Weights of a small transformer language model.
Size: MLP 256 GELU, vocabulary 32000.
Architecture: learned and rotary positions, no biases in attention or MLP, tied embeddings.
Training: a variant of SOAP for these matrices, 125M tokens.
Each number is 500 + 40 x the weight over its row's rms, rounded and kept within 0 to 999. Layers, rows and columns count from 0. Numbers have three digits each. The size before them is the row's rms in percent of the matrix's.

# q: layer 2 attention query, 192x96, rms 0.128, rows 105-120,137-152,168-183, columns 0-95
# k: layer 2 attention key, 64x96, rms 0.13, rows 40-55, columns 0-95
q168 132:545491549456490495429475506503553503551461508564575467522580537519516514540508502471528477520489504492605474507461498525509488554502524518442576526462418541529463497468530518503587533417552518496564467495419525555492519437514499452484466528415518502505528497469472549456549471487533482424
k40 097:525550575462550494499488405450456452493532523440521547527573469483505455473590408503494480489549500476457459516492502494506483519491551461464480492454441540498597470505505516500570444523422489503466554478529507476442536476522477460475531563513483516441496522494453554564555494485443561494
q105 111:483518557490452441463507595449553492573530545501416495579522484515488502525457542511510416540455467518442448582451484536482470529479520494468545507476505437620507551511526486493521469481521520524459509524540453442495447573502527505513479580502516527467538550530511533559485532530512510532
q137 093:507539501517538539466501453485577501506435469481533500478478514460481531552474552521497534483467473534480493582469442537519478463471536503519459489515443422573493444505545545510541485565456484530419490513500548464490547510505566439505456552411462497492508517563468582519552586568480505562
q169 120:568581484474472490495488583469482543442509539481489537522500539574438509569497533554487470537514522465436475424476565529463522488463518530512453504475474463526476466528476537503524464488437501522520494474532498451491415493451533534524543541441495599423490536574500528576539479534454516551
k41 131:489495499393558429501548503415584492460476511471493502468498444464520451509578443472490461541519506525470502545472501461503430457512449499517485510503424474552475538523497497464575501460486453563538527476601498536471476511479508496480523528411564481444482468519469548566527502531534503445
q106 110:526502546521542465525486454567464575476496464527485481473468541482500468485463577459496502548430474529478510473443435497518501508525528585487466542517557567521429479488480516551543502463459469541419492492514429527511466492537461469609455586497529527543460510507532470576516492500513411532
q138 088:467454543521465463556583477450546501466480533477559455508527503483474505522524426506511474435508507560541503513522493570459439529495441503503469524397532463492463430535537560487496452499463518513511466574577508523443443525524520518456456514511458472539493513486562587521572482562459448509
q170 112:603512542478460466486547546528509525518500462510486556508489516531472473498488457460485477463446440538500507483512492465433521544544488490429451485521457478446529465427488536513459490470588474460463494556479584470521434432547521517535401468510454433515521489531517550507476512440472486601
k42 108:506479481481414442476527514478488547464520485512528524507467430483464539534512462417393476499527477513446538450523568554515444556494433560510586542480545480508547560496472470471526535457458491561568461462539519489493480477537528509505473477424565544464503459452498562509500451548518456505
q107 105:460510449501560571490500499484511463400513493432482532432388475454402468511445542479469519549485519536515433472542514561508475455490488448494433478561474521550522455417517484455510467530445534533484497439504500520520512493571500572454537475477528473538471504580493509490524478499537499499
q139 080:527508450539512483522465487537525523471545445453438568504564568452523484485494540582540522553507489567528508505557570541582480590531521536503493500568471552501517513517480461484557446524494491481494508459540524569509454558503433494536473473502417481498598496528466454576531500520475502487
q171 136:486427462454496527546535413536451482433531522478498499501521449513453501526522491548432484562499453530440475509522592490530492455410525496500463528555517511517548452428485449532483406525467477513480459467445519499507523601519506499532519513526565449534541494511448501605492467518497516491
k43 111:525525507448449542557542454543522503439465434474453545517483505461462499484474528502544487487536534474467558503567556502590518528550498496471524467581436562478537490525486443522498452539442456492454490472515542530439525447586471579581490502541503486500449476521457480433539482502452446528
q108 116:466499472495507543542506547456483550527530485451504456520516468548395480511496544457524506493513512515523470564445476514515459467481508594559463560417470413430540439502500493546516539516482582455497495580497485438504500543502545491499444497454476482505482549564466452500481506485488610459
q140 103:450515425542445491512489491435479506486499485515541508488486525470491574483418435521475492513444462434466531558499502525460465470559460504520387511484538477488517534558555471481458425490440475517506458537585452571514459429484514466519520493555418532526534518471512537465455522548549486465
q172 096:532481501513494480493535525476467570510527496555459518560543455467472533481537593491512498513537573460372501588420540500441548547500492544537451513538543466487435522542512491556506495527477487550512488544491465543517534452529542441538478462483477536483517536542487428495420444514449523520
k44 105:483555522493516474530531544509494533493534438480487530482534533499523515543557561445484524469399488496528527471520489547460520504429580507537463469473419504471453482520531458518492477584453600558486473450493503461496380480528511537463511546546491523565583514450518541495535519536527447495
q109 099:525499447527476538511506556485465550475499533514537529485559475546475433588487560539513426484517515445593555530523543522509476491455465495515521520575507494495532510433523560514512476453545478552425499460469490485507535429424452390544492499502494530526432512526566546498520439490498525550
q141 107:579535415479468470550464485629507454493507485514494511558454502469516477469520537559486505576512494501476496420514483476503501538531462414548557491486514529496522538509527527509535476517477460526508554484487461485524502491536582496476483539459519510454546429518435439494424615449490471498
q173 117:587513451469477564519527483458513532576405506520502465454458542422584507557494524485513514528466510557522578502529419457497533448480482497552539517463588490493537535485557551580499526481482487495489509533513489516486553447511478467484567501460498457507509491506465491483404532439446507460
k45 116:493507443509492512517526531477585540484487547547509480481471462509550456510490574567455476470536552494489444489540576480445552457467543492514462484494467532514534472484593499482437480464433496537509636499525483496485444506482520452472496491487481575435475503468474496421516513426483474584
q110 124:482445523510494506481504502481510580425504541471481512492453508509509542479564542479420461530505501478527516572486530512505480498445542509528448474495512396547517507537501474459474450531548468484453559397434494542510428564438549540556484493550558548481518525480494430454457455551434516504
q142 092:519487541555505491474406525418460520501520502469503510477539541491417416553540443475546522466540497516520500426448555504487515471576539485512471492444537525476483384516420502515528457537545542485518489520516492442460566507462501487439416523465547550540437514554520500537492510514506487508
q174 102:478498490479494569496427512570443521496534542433526497406517445478412539470538526593479470475555515499517493426498552484494467505519471469508471494441510474507605432545489563541452446495489536501488499525492486550494500528462501523475521555406537522460502518491501467460464448427499522444
k46 104:453535492477513544474571460575456489433590527456549501461556523543509524581487455557502542446485539438496456511547520525517506438420498516492448561534447488482494504484522580517459462535581587536489485536525498480470545522520467486540521504457542513498517554439485471530545572500512514527
q111 099:529510431469482520455466490496495463434449484488471502466506481451507483558574490533547495506529439494520581497586534472483546567511485518548468511487489554563429485529506487473451531476519514473508484497568519482583537502598438566513516556495509475506428472513479497571456431472445457575
q143 097:459478465413449448504480531477519524544510468573505499549455424522501455481498468487485461490547505526504502563482597445494540469567516468495507533523611544444508511558432558462501519499470436517527554455519490517467439493537513515520465423517577500515452567529500563480452520521521514461
q175 112:502514522491451429432526460513515477510452446519598474477553472484446522548558456480552490463507444535521459500457466539538527431513491502462523449477543517540558482493458481518524548453527473456564566503529492509497564470497461488439542493513512566518553537439558473546470580484539511402
k47 114:564501572523544450466595466525487461484481445462534462486551541531491454498447506454440486563452533542521428501499553468508516459556507456482475494553533487426523502526442472583507512440477520445504515504513512495513602534467519452488508445503454460525429445490458552552469474449507490543
q112 123:503491482494488478446388499494493539513499494473447500478467436520442510459467474509483536563547424502516527468501496528550481468544549479540461464609538512539504445514551473503501444486530459453428510507485432532545554494480485438460450492545546489564476476532510548520402537454485411477
q144 110:464495463484460475552434528452548526524485514539508489530422569569506437460425490501463536447510543505464568596485528486515518461466532502506520535470489486556494546471517500458427511573525508475502522530454507497482455431494535544517533445460498559510509566431437541469446510425512500575
q176 097:483482489484480583468472459485527528452529458466523380544456541524527507533483532489587489521553485461469539496449579421476517486484540546560508472505489454455502487538538473515501436516444525473500415560413472522456548490505486533475518485527540562449524513496461533504487393519530512471
k48 118:574596467516522563525478493505536495408479543479480515486467499530497459546473493430499555522542553557496557496550505483484518456495482435492500437496470451529479522490511638486530483605486496556536459424471514557480532474495476521491513467474453515530463505533512517456425430513480476523
q113 112:484540418489480507635534523556484523442437526584495466567429519611527493463533514508482481472482516439576538487559505472486518537489501535499409510473479517503534479462531440506494580502479505493459525530532506437509535530505495451508527451520496485461454531510490490520520521422545501553
q145 098:579480530493489537525451542482492478584438489543490559468543500503471478506446435461522453517492488557475515458524458532501480442543450475438533504479460503504502508489456494509470536456477417437528504535560574509468551494553447448454464415403482460526522506546497521459523584550503496447
q177 120:450462544489525479471509502538485477527423477578576492543525484585513483522504478492467463521460542455523520517478515477424437520477528500463493562476473444516473514489585483554513460417618478434463503472480497527535537501475490516536462502541479465488446516542541490532452575524567429555
k49 107:546502547445566501589491480548477501510559546507511491540467459478592483443515539454479402494459437472488464460498474451574507502485427456482554469483508536485514487489472484533561511511519498481518549486452494456465481463506475527558564577394520508461479499446575505550532534461493466521
q114 104:521456553494483519542549446517455459505584536486441484493509491539421501511489449543443469528477469545513510469568538437548546456547537442510513547533555521466498545492448529524509496510576473549476544523541549522466521509534484497513463501508447555609455505484558485440498504399451530452
q146 092:504476482388498530513523528443456527589500490470462514483560539509477527534544469549478473600480483481494431486470495485475515551484460524610455539553562470520513518497579533445532445563490512496526480516509453495582506509414528553528484541452552506523535460527508540480452535518471474477
q178 110:506520504497421441452449489443527574621516482530518547541488475550461481517514498543449469508478510520506486498469504540511599570544527543514596574531490564495523530515503464582477471452554506470538468482481440481502463443436529515499463478506460572497489501508442548519554510484539482497
k50 095:532379501468460566495439580517485452576466488532513483479531518514535532493588536456519435559499581526481518476479533522502506550557482457494480532502512481467458486539444521489566458537485431520437512511532452466470497486456493460474487543407517508479450533484477552522510531412551488505
q115 102:518537527491495526532526529534473460501501450476446461432566521486454488426584503541545472461541453499573501441535591494499542524467527485525447459502594537435482534469539481487485521505468491511491467526487538471479486480568450521454505545539426504457551449564513462489553498431413512537
q147 098:462514521478500443481488506483523490440487521558436541542443445594526545505457475453460526477512481535541515517484447453486511455494558476426470536564465517496458460413548464528475534445526528489548472508506421507508471465577540566547472496559548461584468512490510515502559530560473458451
q179 128:470461480432463536533455478454463486452510552508409425527472508504574572533481559473548505514500472445439480455552475505484495486468510545498547507515517538478497547439601523542436530548489501502458467438564563452453465528540557558513531476548554514506515516493501526505489497534438467570
k51 123:494522505527476496470531520500422550456527538516492505461478448476530559539463470418597479492484553524503570466513502515469610526470595433446527496457497483530477458474511487490462493447480525446511476478557514639561512466530489517467533495424478516517506481547531505471514495518450484446
q116 102:517432511515461567436508507473525577528527493565527499537502498522574542507469535508543449500518432450562496538476532532467548500507464512488463492426402540540469535627501449558436457534482497481505536531504518467541474455538482556505514470481492468430452497493509504515477421556503529550
q148 103:483563490495422534566430514525499508503501499592554505554504552456499482560492456545455524542431560510434529472500472537527473488481520505476560529519517493564460497462487549560445511491541451514567529520501443481488424519547438466490464513477452555499516562507483535460606478448548512520
q180 119:563495517502547525490530521498516479552496423464556572533527527512461501494467445499557512510564455502505472539509524539487518538517464575545509549427456491484528495519597474582541465459520516524498452542435441447543525538598484491465481489535443408573511513567507491496502478542456514526
k52 102:607578489468482543496483499565503553519539536480457437432546509490496442518554555438547448445452478515498476459546461460504440485492529435502512529554467499540485515556480505483432478497596474506500502444538455515542463536443561490530437482458539479526508462489461462474520484506572527549
q117 105:544522492498581496510598473532475456542503540502470522505531476506460515518551470477474505540493485504523482519423491451488472531422453530525496529566567443492528532526555494473437514552441484516497502588474488437496488569514497427514539561485504476540546479519454519580423611468488525532
q149 091:535450467535469504510461497516442537497486471501466482488504546460505610533536499460505444586517507490534501442495567503411483526470540470573490491533522497498456475491485532469481494541518441404411568466550469534531502534441553467432500514574526564512508573504527488533537537514493448457
q181 109:454518533565518481528529472523565539539505509507487589463514536503502597543543470476417538598461454566529478470374493553462508558540457495535510520494506460523511464492495502512487480471432435458528575518496437536484519460462532464494527528483498452540527480489483503528499549504432521555
k53 099:490435532510449471492487501495505519487515456468480482517530558481523483567528544470502478533539527589451531405464499546436453471529539478589519457564540530523488454500498467517464519471507441573457540462516483474462470517587535476535572496510556534500516473545501494577558392549471513507
q118 115:464464484465543527511520536417507455530459472520462552516494471431494527522521525464517501515540471491575531574444518513470484459433467534513477454540494507480471496497527426523626535532544510397436539491507578482526523538542445494548568502433531448511496563528516528552489509496493440489
q150 089:488442481516448498529482488478508496518529535479486535470406564444494485448480518479474474496493399593448481457503581507489535522549492518486515414550447582486522538522552417522386463472469460492469539524495485545529533549509466549488419488492509480503482474524436542528450505515492467494
q182 110:470524481531424454479485489486508545471545513528452530540451483482503452450515504485486507488491459466534450475494483502531516587562465495485450463491475541510492561505555485484466516552565475431507576497472474538455516434443439586461436459524504374426554446432488525460524524506488517512
k54 100:455471568511504500453516485481480494564501504491482516500449479493456487493476539517509465568541469462475509538469533535544496475507552487445525515467464450505585478463453526567462462474525498570493500500408503492541513524527482468519506411458476501606492443524464430506441349548499514527
q119 101:534534551455544498497470559498472468475521468475471484615562520487481439510494497427516507478514525455479494491539462541575496425478495491507552472512460530455491499472467503478583437493517538543511466453505469436436521447486552534610434522500535471444544612475454508499458493512486494490
q151 099:478436496498506476463521481493495553538458530542576544553521418497460486462570492564470501511391516528520417541463481564508500501460520479502504507502541536568480496474556533421467491476602418463497504479534477491478442473500508426469539545527490513486525564511539478541435528498435473517
q183 114:495439561467489486450460559509553556537512513556460541508481539474470447496470429426535501482475445513504445534550491510579451434569522538444570421499489486531488530465549459521489526444480464532492487522534460633522477482488522509513461491514484513469532546503541440476430508504498449465
k55 120:552456486577556541588526473500498460503425474538444494462461423472439534613539502531483523454487445430543503578512516433489426491525529501509440484582473502513545520560517428493476518508506507492506504550481562512486496522488505488488477474455485451521509479422559475503531515487493446462
q120 109:499508508478506485502493368541530573582559560435532528521494607492493579501515515518455491490431535472544563571467531562463488498549543513535469527502465587472489499496531495466524489464529458481484502412493519570459463516421506443528517491489507519533502500475502498477483567535480495520
q152 101:523492533554483508477448543482530464463453461464524535463457517509519397488510476497504517476527515513491488430542582501525516412468467430476548570462555461477478539444429389555437507478509527485570508521490465538484522508500508551517535516569453454569550521523514509534461528504541430519